{
  "activation": "squared_relu",
  "attn_scale": 0.12,
  "bias": "none",
  "doc_mask": true
}
Each number is 128 + 32 x the weight over its row's rms, rounded and kept within 0 to 255. Layers, rows and columns count from 0. Numbers have three digits each. The size before them is the row's rms in percent of the matrix's.

# layer 3 attention output, 384x384, rms 0.0927, rows 43-383, columns 32-63
102:142171097143139177126130125167140112112115171153125108089144125153110098099117083123115095106082
102:115126145139139089139117123113120138119106107159140112129095130137097088142129078145134097108148
102:146118149103111137093158069119128128184149122118116134118094090081105171116157110109085123143144
099:140180138155094156127126139115138104195190187156132124130153118179120150105085147143144106166135
104:132104168123157112143115190131135156068092133116132104091150105141125124122120139130131098100047
108:113141050112156102114135134113117136109092165164167082149099150164097083166149090125150147189138
098:164137128140132087162166076142136130146136145067063147138160142141113085148142117144129147122090
096:175127179051101100076131111104175089159114153149150100154097075100101130113099154116152088125102
105:156075080130122136144129162093089111118108174118106181156133134103085136130104111124166150127109
102:082112131071107126162144158122127110148159086152087123133164159135166124163136127082162104142109
103:087098079189161167149132147121124133227174153134101049113139096081134106100113137176052106168120
096:152149171098165081126137101097102108118137124125082167131146104086148163115101110133155091132132
099:142127098209096167101123192152120136137126114131172118181122174116141116126086165140104127149167
094:126177141118192146115119107067103122058144133087137157076125165148097159143171142119093121093119
104:145138127173136103200111100162119153142143073163083107212159162105148136153149198146118090102100
096:135141108162126082071143101066031150152177188142157110176151095135082086126120105206075094141142
093:155192121123132168133108166143139089114160096132087118048094166211141137151054156121133151058089
096:127119200090122142155111175109166043108137185155123177137113156036098058141123134182146165113151
096:096170125139118171157123110149158102102110138127165137084102116148166169148103127087088145118086
099:121103117165136099114117108126137167125114165082158119119094096137054124156113111108133166105175
097:144155113105137115114135149112106120105064148156107091122088142167130083096131117076151113140143
101:106098116127166085134103118144109125103177115125139169098157096121090103135121129065105138109098
092:076130076113186150115134073128131140133147116182072134126117106082149167132120167098112127155148
096:115151127107114102118111153146167112185110103082074119144115131178086153142150168147079126133154
097:117136121175155124164183171082107142104139157134161141102127127102169136095147113116138108144024
098:149166116147085114153142058083180151155164122098144086134140180137169127143111150139130103138145
097:096089096120128080130098154092132102090157179130105084133040153110139101164116117159092122156160
101:124119072147126070122057084127125105163159137123189060189105092154153066124141117153203063072093
108:147096179136111119136091116156092131133127125143092115103121142176102087118087107152132141141131
101:096138028128120151084129158108114109146180114120154144095117134138161144128185133133125156113103
094:120101151149147155190139122156145093101105124150101088128168138077113149113128159165156138159127
098:151114154097101138092110090143111180138115116199158097148111122131146137151173109130135123199116
099:151136113150102161131113124087144113149153146139099149105125171179073089088134077105041135126126
100:156119145119122142070187123103116098112084082115096082155186151165167117091112166136150114172082
088:045105086137144074162115113100112143153168141138145086108099149152122134153168126175200122116127
101:138081158110083119093080102158135119140094119148167112076130101140122025106159125139116141192092
099:139151118134101101105063147133149102122110099114125163107098078093133143129169113129129127111143
095:125153111134118095109075072139077102165133116088117142128145118116137117094106075195160158151117
094:126173147088102141130128154137152113134121122112114130159052144094159161077141132162095081144121
104:067138155072136140120136160157160125141137115128133157177097149164137159167130120167126100137104
094:130134135126166152078147087133179132150151110129101099153181125137061163135120114128131125079140
099:131171177191096125107150158146167116088179137124168084160099035117160129134195127146168089096097
101:097102141095160074133130123142093073096101130105133109160128130124164140125110101079160102100154
096:168147137135106138139085102161094116000098136138102145103109118122078134077129170102141188108088
103:187176160090151121128164147094146149209110185142149179160092115124112138174148154127097148155128
111:166114108151180076149183111147104054135149157149104112186202172135127091105126159156138143128102
105:146099127133069108140139133128186147145125150153122150105169140082096070107114134108179126137126
094:132085129156082163107081148104138091120102173090130178134135130156126100108187106145167081095125
101:131078152180193183120123123152128141109130149122171149139071129149075111101128113131106165119099
097:171123155124107121078117143109116179169117086164140079120085155151149067143114164094187052097096
097:123084115100146075159146073135146157152088069163165124103152112198153168179100146099136108129119
100:185097082129158190147180150114124133099148131155156118169128110109101153098101157131095138082115
099:140114071105091174110130129067132105135095144141121110116115141072131124116192105127097141132104
089:145150163149109138159175126111058110185107106109110130118133131132149148136113097124121127131160
098:103127135124089098119107127111114131127107107105178134136131114119157129131155159142163064075156
104:089145127119122159142142157172153038110111123087104143085131153148104098096086122130131197091074
101:174117112187078129167139143137123136100098120111155128153136070161135079131144162159093122166124
104:125082113125129107139094097161122146104114151094133117137163134142159130147078103088127112102136
105:143096132109216100128177100163176140092130125104086117140101065113126136178085141168091077200109
104:109169094143120079214104130166099116090149117109110095130154124102099143197113147139141127074161
094:166156163121141146122095128173120099095086172164154148157123148135091143095095139114080176156080
091:136091132131104186084151122087140089171102145110163121152126131084130072103192139144148089077091
094:194133157128186105104069124119164115088151088150129156112113060105099161188131148108165121118101
106:132182101149151102124167090127150132119148161146111110114200110147117092048132128130091122123124
102:172157117089074198195127066123120113095124145128151094117124172090086151072146109139152188111141
097:109166149094095128149183090142120189186163146131105117130165130151160066173139098119163146147145
101:215082147078129164119089127086116128100074142122122140168126069149089166155114132078083115058136
102:142128157054152123105118128123135144146064106177120105070134081111115167117148067112122156152082
095:119095117113112099139098085116153162084127100148170128099131121128139140144162086168130120141107
103:148155091153079159143119192147123111113137158117157100132087099229114191141194119144186137136087
098:138101183091120123184176125118119133146129140137215088164144131154133133140108097093065158161126
103:139098092124142104137127112148106128152130131060151165156145148169117116176151123147143128143117
101:085132090087069117184135134054137091119140088055158166137101112166146106097137108055130167181168
101:160183145120115134149111080134142098146152128111193151129140134110130126182128070079084157139103
099:125190112084117166167097140082182162111158104137147099110105096116162115196163146123085149139099
103:098081131154145102163167117173115119134125101192150135189154121108158092139146144094092129144073
096:136129176107150148158155140106115149117109129096200186102152130188129087114111074047146129183161
103:135116142197084067096149105071166140118111142129185128131165082075151166122156143139160113132126
102:118135094150127165162112150108167125162148145092137149167133127139068136113073141157078164182107
100:164182122102113122136133103127095119166097125144129129149212152113132168132077154118133147146069
094:113124131138091092133142133101179113164123056084140155094094105130111143162104186101119088112154
097:110173105162067187127142173129124095111131148145107159181160119097110126118122164127164113113147
097:141130157069124129102115114034113138136104150155161147129174148108136120092145066107133134155154
099:148111094128078120140143165157063113128103111052081101124137111107106161058169139074136113131100
097:136111113142084118158163105190150133095182072125170094184139170134167070101148090148073122132132
099:106120127162161126133124081130177191096120160138175136139107043164194152115153081158142108108153
099:103145136100148095204121138161124134117108076116122142124177180157041106142089057090141072161099
100:132169107148144138150172044144113067137104094088104130070080108167100115122144155135159076114125
097:124129162147106139135128083145166164147186156110114093154142127121166114134150123167160121093161
101:171094059145142139117158058103122090171124100143160097104147176116134102154158114144120123160143
102:164034156165162113081168101156150148212171109142138133140082134093109157148101183107164134092137
097:133111094181150152140116111126101100080159143121124100140165137144134160066082122143134132127079
090:159140156116128138116126198082091119124152158099162134140106131118123182115186145137172214110170
102:145112110148058117137149165136127144123107142050127124163221157106126177182127149125095116096149
105:131185157136111146117076101196190100098088134061112087147173074199135116119131144121128112130132
095:156050105112159161134124080107143133183128201180151168102110144133050172134158126144155190114119
101:155197086120139115144174164110090098119076151121116128079121134084159156179171121152138088094132
098:133114154072095141080097082074118145121099195117141136114112131070149170102154122166097164133138
100:138190138160102143156117174115118120128138117207170119165111125091083111129156094122114142153101
098:124130164187171120103159136090122111169102177100128154125108113140121089126113075136147121127172
091:148118094103190147166105150136128072170135119108108140126063146168116125155063085100106124129096
103:081079100163133155186144167190137139157138098164132114080146091107134144138111152112137156184157
105:073104135159146093055097108180154093162131099138118127070130116129103121137089122128172101150195
098:082149119133093114108145165150079102150113041136153168120148152145089097127143118143152110164135
094:138126174120174149102131129131095147130174146098113120186132095130171172130120063097163218127127
104:107152094077139136174137153114145155085105119199105138158137126090133134144139123084163129162118
101:111167162136132168126110108143193132103084154190176139127101144161133155148176119098101143132147
093:122105076111116135135198153121141147100095106117159192079128159108130156117121117131086133181098
098:071134067148125165126121135102108173115120172145149139137109084117136104125133138135181063109142
105:056111103127137106158115124165081138147167097111092111111107181214059139154099146122122152122182
100:132118076189125130128139191131096157140112157123148154118113142159095111128141098180153099144172
101:175133153147119138107124092117118139109152066184068098099125137156125138113107154107113113070125
103:157084075096136104129148125109159146092155154092154145116148102117128144106114153184200140125170
095:136138150146123163128159123144104138157072118129107187111112112170133165120084095123159130121141
106:124146179174142132139101175142127110155152203051104201156081087134128114133083096148090147139117
096:155130174127128099115139109134103135070148109189140120087103071133141118177099114097184121137167
101:161078099133128121089128105127159100059127172207157090095110113147114090104111128122147088099125
094:111177107125166135124140114099131091120131143065163128176141127149145167179123148100079109105130
097:187074086159127141104136128075087155104098120092100053163108100126086144084122086155122090162158
103:137171137103175119090108158141184119135123102066073108137117108163134140124121149073131121139139
100:126069126161108127126160100153098140118129118126086112100129133137104183135126125123099101118113
104:116130090103098138083124124083147075074144161131100156127083091104126085180142074142157185127140
099:141052075209182152159108099126090167134158099158110100136128097142111142137120222112127045176149
108:125133171111189121086153115127109112130131159173100140094111106143151124107159100141130096198164
097:130171110116123129105127118135122117110145119188125116079102128131168158110153176150086072155098
095:132134133126116076108133102122150169116207120115131122123156096149104116155135097144102115184147
098:117127149175095145124165164088099122157186126160107138152148119140199104111095110138112142132094
101:119110126190123148178102153152121131161137116150134156153088149174153101162152158115108174137115
098:193088147092134128082153095059096137184097159104163167139101149081107171108151108114134150174098
107:160155143162081131103059163149131158157184151155108151171141096054139141105142126150087161151157
094:162068202155153110108123150154099132145153112131153090136140141153152141072134113103043174129141
099:155090133139162142173132172113128130114180144142118128130134158128158146106091134116108178102164
099:180110130165135126128160135170161125114100158153126160136155143117108145149135123064149105102137
098:168153105132133072118124066105105110142113139142103112134114159108138131121101109116125112165190
092:101129125143060172133056179119139118145096120143112176150112129134186109188125131129123152135120
105:101182163125103105106145107152139164070159136136124050069198095150159074157085094095115171089154
104:142075140139146126086114098162128128134098137122174144125109155167117123098167168111147093129136
099:141132098117186158148072088144155108090165103070094159147112153104063134152127161120094166143123
094:130114134152130129135109092147125136163102124114103174140087150123105157118093117106157154136127
101:125118143150103110092129142108109156105125140047130075126115129140160143137117130150120082069137
096:179152172116145140166136139130097188122096134176126071154160155128118164098152179115135155126097
099:106102087143161136123093146152111124150148136130161147127141148099134156153130136103126136135092
104:155142122160121133090103140067126103154099115094120123112131162185146125163145126082120147173174
100:115159178137178105131101090122106103160081133137092143115102106171125126146112136087173191115150
099:111128119091179126082131114140094110182135163134160112109118164105114101129136142136123076121103
104:115137149105107114121120156121143062124148124133147111192164153145185127175116095081149099159123
103:175156078128123133134085136148144160141112103176130078157095098153058154096096173108171128117104
097:127138168114112141083131200143162066127125087113117146149157164083099166079137148121131144154076
102:151120145139170137133117180133082120100115183147120131168102170150065111071135075130115161141151
109:113141146175113084178115138112080169157122143128151131126112102177169161156096134168101144147123
100:159111122145099117110143097132097133127122114136075132130102144099109126148112126118129157146164
095:132113097116147118135134128156137142118118162131142155139163132143133076098076082110093112138138
105:151155090130168107105070089107120141128164075146153129110072106142164133143194107107129097114120
106:137114155098036142108097161106156129155067114117150104128162168074124141122203085139121089098131
099:170166150089148069070132119069113173125080126106140131119128131140124137127146117114128156093112
101:145161149157153110123137086128110117090110098102115081102164096171087144144086133081098137078138
097:114108156150137098131149123087121073119073166116157118132167134110183072119113103128133100126117
096:106147154141137128075126165138149129128136119132129121148140094134167133076141179137146110112152
099:169165126156196137092091155128192121156127082160083162156167137110088175157118104121155190096128
102:133157188233083090136119143112130132139131108143168122182173176175082124188140141203130082108099
104:143098148145132121120104141161160172153063150151134147115123117118145130094167104137120128098150
096:070096092097150109188137083140084145109129106135127123151147189147076129138095112079151115127116
095:159142124053140095109120127097150149120090135137062118189068105123154109163087102155132118183092
096:111129122115112164115175096144146148127119139143116128111186125078091100170195112132160072158105
100:156075143105173177163115085133138059165126116159191153145184151088124096136136182154075143130100
093:113171141121136091114087082128106149103113130158107143091174111142104152093115085111125142075140
101:108134079141133120080122118095109162166099170086128168102075133094118092137138157166107148064132
094:105148129143204120118107113114140139099136123095114148130150126149141122138173091112106104105126
098:139133094125133112124116147132121088089164143137090087090148114140143087051147164110139122112137
101:132154129074134157175084099135137130119188162101084147113155131121138117133093112112122193145138
096:142105123114140166150121118160071117154191156138091114163150114092181086121103118095089176122081
093:163136128061112112140106088075129069070169115167120127090099124113105145156126161149098145109109
101:098173111137096114150126169173130114094159075083142134091119125123145133122155094135141117115142
099:114170144141179172179127139142087103122117130183106151154119125094089096133158180134086122182097
099:082104085173115097154146139102127165141203084130076099082103120162144143085165152119141091127129
100:116163121124051116130137148091101153117108144102126078120112130134138079165125099142071098207064
098:084080146087168118101137144126121123104135114090103084177198217151100128145073130129099142123128
102:127121122127126111119089108151144126157084087119180161131122129140156130127101112152061192150190
098:114125126131113171127051142137150133105136138132073133114118100118115179190154132148131139108162
094:121106143106129124168151171141123112133131127170141172085125129119148182103089113103134094071152
092:088138127077187087175159118188140205078160146069090149146094137142138162148148112143125104152103
096:054112141090136161103107155152089151135151108130141107140189115091129144123179082137077157096146
101:153138135143082103160099112104091121164139134100158142094093191093131084141130123186076129126159
093:127086125140092093136185126133139167104102116098167183107118144102148109142148119168139122116161
093:145057171137114096125153114135100148103125091126133144195110135078130132124112151160131110090187
106:108135128112122159109138116175148108096093115122092096100120154147166179091058196159133174163103
101:119119107150107132161155165096086104154127041148125129159121095098118165171143131131107097143127
102:144107118162111155133151093156175130104132145166122167127122115179098081142160141155056168132108
107:143072157136156105120085133162127109132171147160162167133157066106137131152076154105153098123148
103:107095129124125137087096133148113138166150108096165109116094132114160138089078119098156108114159
096:145137111068125153156138099162143115109070124114131100135118144157126109118125111124070103158135
105:145172119140148183153100104098124139156150132155072131088112141097107136071117160110128141156139
102:114133083105153074141159106122146131111092112130159134153124161105117137151133085138097087131123
104:153131191147177081118133129169095086092068171162081117113119122141111144122130126143130098116118
100:096086132146123199123094061113107128160155120086142152153176161068094104184138122135114106119140
099:115143137129140096172055089200101101129168091139124135182126091112151123121147146102141174111148
102:137152129114165110107172144123149108169118084132070142081092155152172170135184163076140139108092
101:161146136128137102105103132078111136180126129148112087119144159141176155088151149114126128140118
101:138100085099107132132130181135134127067135192163135123145131124083170066082093143143140161141133
098:123062097112130120131153137162148105157176137093133148160162114144184161150147160109147151109126
099:128098115152124147087088123182110145192161087170173186146136182151128105139031169172145127139120
095:129096118133155131114116162116056139121101135114127148097124129129148185079114132162098115155127
097:161133119122136167121125209153176103177167117088110112144132157046150170129163112106131139156133
103:121098149079161135161101082132141103132141120114082091145103148102182133163116095169123074130130
096:137137144100123133133126125124087116152159167133121124147137133130109143166157169112057165148162
100:166145115124122089116097162091132158106051108143168102133107079119152096126122137135206056131136
104:123135159132140089089184170147101197081160100137083134116131106085143156076172097145091115158144
107:176133080140122142130068156113165114126146124176116146086102122121082200138130064112137143143112
109:123125188058164132068151088112096163160100169129201087104088082138124155122111139148122076143120
099:159167137139098151169095149130182148108091151168147138125119155133178109120136151162115125148143
108:085083103111133146156122153160137185129112080117171140133086130155097114178169102184124133081084
098:153057122158135090158143107122107131099164153122116145138099114140137143131143134121083109151180
102:140092162107152127088163131127115130095130117164150160163133121155125124150144105106125145086175
096:116120111109094119163130054139148139110121083101185156136128204162151095067070092121101140173115
102:122051162152107149035169149088084164114095104107151151134107109123130092126172125103113122092164
101:079132128124141159141179089067124119155147122107126084089153081169133154181111172130164132084142
095:127103128137193141136138129114104114132138089105134125158116181171133161100100127103064100146148
100:106104091087077122096121116119073133143112098093156097106145090126135087138108137149132117193110
098:134136141112135146065120122101158102153132080144162123105206122111119118065154116095122162077178
098:129139133107127092144139132138130170126162110147112051150187131153165103141174098044131146081114
095:158109129106149189177172083183133135138176130186141162143206112105127155178110148101093188116151
100:119171095066133070147146143131135180133064184163122131183108111161153127122107083154091084125152
092:144137111108142144133125156155097118072127137111086089189148135199139107180128110121108145118185
093:105102165123142105100166159204186155114107081172133134112178162098162115139116049165120131161092
100:130095129144139168111123086144203171103076121107177164106101094134132101153089085063102169091121
098:072193129164163119140146144116141113130106129174102118104191088119160129101133144165156119180113
103:173112137104108139122129134049141151166143150131157116164125141134128129121137147138140113139060
097:143136112121144088162075141172101110130118111169142136172106124114169117128122121140025138165069
102:105092118170206079134156111148134140136112089072149173160133083152102133104140110129148044113120
107:111098164059221159173145125129143148081105154112130097155169099120106144167162153118157128124123
096:132126106184157126138117147151165111103124095168163122129125162104136131112059164151098121108149
103:070133167177126125104126145174070106099103099098157160064137153152156094123110214181134063150135
102:135204114148101139140135144191125156118129156115155115175190129118110131168110134102092128129098
100:131166176132099154184138086135087126143158154131148114166126082149205105100093192128128146120164
095:096143108112078163162135117090137116125057143132078082144156107142133166120129189122166104129106
099:129177128109125111144122049200156129082100141155141144075131118139117119107057186126170181155154
108:130156095159093140104158153168131140087112164065117126119088036129115142157124130142147157084149
095:103114123136126135100139111085149142188225167112110146142102124132162099160107166130123117102110
098:149101064156157104110141128107162130127127186091112183144094185205185160138101107117123173126085
096:075146081114143148109134127134132143087123088130130092188123090140169119142155118097108142094120
095:089139167119129130067109090155164099164157168151108096103136094124129115121140087113156168153139
104:128188181162161171176106138136132125108139181121045178153146190185130129096114119108087153137086
103:136099139154154133115089144107147114159073130155140154081169147148092031118150125124146119133092
109:078088111138202100123143109119064140131160170108134133152139097093113124110082173152123083105154
099:154117117140114146130179086141113139156146102087068134107135198096117155113123162118126129127121
101:120107113220167143120162255131099141171153094165142148176121141167122134093140130148117140088127
108:135059099085117136115093143154150136116128121189109111102136155124068088135159130130184114108096
104:184161161145098176137074137121109128168117149091150173129082167159131139105117145175092158107124
096:140130093099128150153124127068152126109160113137092087131195172139141124094121122077103152143100
102:160149085103133083146125119162164155126164073103167155142100162160126092115123126168104141151147
103:104099146180098094187147152138083182133138080185168091134119119160094148118132099143131114099163
105:111144091143095084165093143139169101136118107153143125137184102161115160126119159145137171114113
101:130184133106117103153126166131104103203125127123133117130162204118155157113105150090089112087098
102:187100160134077115087121157163118151160117142134154180103134081145129107096089113129182131108166
101:138165128125093118155163109154135091133129109145139122138203148102116113110144119144154119136076
104:141178136105119116089136141105170123090084107086133083141082123113164114127198140104067181116096
100:130184113074117113105126118161125124145110107101147152110111126142152146120153095135152127142055
099:167121124112173107139108085110115088212099111143148176138135154180104140143174113141138125138106
101:112155130107149130103173189167088142154153087076093123124197150110134122111177081120083163161125
103:124116148188175124134120105153128138133101159090093152140127118139088082130157048166122122160118
101:077162151129203091153141112147114145140158155114105081130117090146178132119142150100133183135133
095:152128108138146148056180160097132098139143130092102161134143120086117158122160104103083090121141
101:036079130146162154156122188165111158153146113122048152130145118142143098165128146132183151065162
102:072113113146092141125143117168131159149206176095135147127174116149169072131124142149085166159139
107:176125103131129093135135122150171118139121122100152099145066104132110190114106133164099128111167
100:131183142124107188150074074125141112100143153130191162128143197133130093143080130123075132219078
097:089169110124134170141170112134157096097074146129174134141136127168146189120162125153140161129158
105:179106101149154113111141139090065098138151141089139140137158073063113075125194080167103121142127
103:132135145141122170136095103096142120112156154185143101155151156124139137139123141144094119118097
098:129125133086173126119160140124128148066141129143126148149184089146110103128105123150160080116123
102:093095089119158079095173135138149141077121134146132155086090054116101144112088099118155124126151
097:157136148062123179174126105138182134151137194122118144102181130103059121174110113091131111104110
102:092132172124157131184129126168135116121152119104106129160119117192139179147147084150128160093145
100:099171131117099109169138120182127131066167135099105168175119100116139140175090138107164165160134
100:098124121129085191105134120108132164129085107115147125150138140103096106141168156205099125091160
100:115092100137132125101127103114079088150176134116135155149147143110069114115104119129141129113115
106:106125141154149093143138147115103115177140132133093117111147118156155207156100167130104135193094
100:160138094119169153193162118112113125097076112101116151124176113181098081121159108127149193180170
095:122098077113177085108164093135126145177131110138137120164042100096131089171173127129114067158070
102:143139123149164172105159186136125116156093154144167105171119100172103128039072138137129137121099
096:119135072106082150131156148104117111163138105097095120106055142126096125074085119112169053118146
110:114119174153098111153154132161164113089137096099167155112111068090145173152136159151163111134173
101:172198151180165118175177083134123121129171149141146087134145172112106099142145117198129122155194
093:112158153144120151192123118145114169095154121151123154172168158082124051152137147093101151122106
099:113146130169123134092091136085141096129095141151093165102156076184105141114189173109145144054172
103:167159175109119113123132151128138127093076143126146132118099099141157158103133122173157105129132
102:097112078154143166164102111170140185123143103100097086150169100158120163134139152095086116119102
102:091103184126156105177122112185132088158154193211118104080094060177120137166121181111149158160127
095:149133145165175159101141072156091071147115100122135163141130106078094123127122084120122076085090
099:096159148131114107141107210183119151157140106117103155181178097125085147156130098140113150149114
096:111117078135090151120161152162099173169090086114109153148156157116097187144144131126165126118068
105:111099126098121148113086123157090087108092129161168153116116073081106073095140126195088096112129
096:155142150131071136150177156122089148156104139125148137134096101077130084203150073144177119106101
100:168110119137130097121080175133100129178047116150083080125150157126157168065077159131109166099167
089:170162128128180075121169091158131160144121143105117079145169117141173101134166120089082176148143
100:155108163104106116131177132126168066153147085102105140163145143136103173105116123104079148136170
100:106066106129112123138152108103128130131106094103116047153144141104083116118137084141079179106105
100:127081025145140150101141180117072112083083082089127122129115130103124183054138126076098176110141
100:101160135136070114134130160127145123142182116168124130073114156143133057112104091133107123124114
099:109145148152117173087088142153160109135143130193103137123155098105101190181138164130121102121132
101:123138058134126052102105142122134166130112084101103091103148127189100127137157115172075127118167
104:069093129122061105144128117145180142120083103117088158086113059113072073110127202132179082138084
102:102097175086137100154090046140117142102118171144146059096109094119184152141119165090163164060188
098:165144122147122114130092165096129101160146100135200070145125181108099089094098126130154121135129
094:147130110128087146141128134098119098085143162110102146130150132169178115098115124109115185139133
099:171115097142104132119150146125164112147146155168093143100122145141138135141110114133103129130102
097:122109153126064173131176097140106113141144114155213127129134128134169152110135125142118176165082
107:126132168110169120076162116156162103097144146131104161138162175104107139151107122198109127159161
103:137116133115186103116208080080172182166113140087169133175147125151138084172146089125182083151161
103:113159172151098133109104106070140179166170114136170154140154126112142145146083099124164128142155
102:158149095133189134123091133112122142148097049110144074109186068204147126135135220141129126147116
106:130148181189143105126158141119110174105097107157131167122134106149138113140167147129190115103091
094:133181184100135108143158126137110147119198172133154093166131105102135064085120063155116008096151
100:158100162120095096115095176172151087122129157148154152111188127094141144093101108133163141135114
102:179198143114112124133138149065135107093140151115083128093129150098094122098113156150179085121169
101:145115132154105152167097189160160132085131129112152092111123167133081127127129086153129138078126
103:149181144165140125090150123124131081100091153156136077086090136134188148116131177152116126094137
103:136137128165144135153102156140084130123194162104093166137119108102135107146104117082125159138088
100:172151165189064172110115139116123171099121092126149156125127110136114116125141113158113147133167
096:101198210169096105085141151116106139182146164175165123141170158125130136112128176094126101058148
098:165087116165165138142223112131158103119126162139116130159139150076114148173118127097151108108117
107:121114090157113107113117172132151127116182048124122162115078122152124154121112147092139094155124
103:124158117138108115164125122156155154121130178118139185125141101075116110136134151155115161141135
096:088116106154102135146171166112094104148143135138155102138167100138096115134168123094159133109102
102:062131108132142125054110146126087157150148155103104178157148094161087154112130125128158096089108
096:144084115102089174151170094101112136136108135118139123118140111146143168149133093065148127100109
097:154049130169151158155111135119087096156138079114155098128155167118164086120155122102143104101130
102:094086132140124083143119093140129149219137151091104076111100120168100074121136113146111090072129
104:156102141134087119132132107129053131097120154105128143154162117107137119089115134116126116111103
104:119132143115170154124160108154121185150116103103163093162121117119117093137162130105155088109150
104:097161086113119122129146123117128145168109125095135122100112123190158150090095124186127149140150
103:105153148118131163155121139152127127150078117116153111070149091117110130087129122075116116154149
093:126133088202121171082102123150170148109116109144133141139103091095057114094167135155099083125108
101:154175176115136060116120141129165134225110091155159119169130097140154131145133103131090087101148
094:154084098111088136159145098090125180093157091105138134117111142125111037158112086104178117072128
100:089140114104093083159121150122148149094126090099103078149108123127129163094141131110137095100103
103:116202139137131144155120195122131143126160104127116170118173138097159128187110135063105168139092
111:099078124118139149093102126132108117115130079190083098118154083142182155124097152141199130138197
102:101149070094097149137123148099176117124075170111093148121085181134089115156078160120125122124101
100:139152091122150171138112145145141093143147077108116100111070101113159152127067140155116088142105
101:133068138153107157099168145131156110106121116084109042122114105163142151142146136127110156144162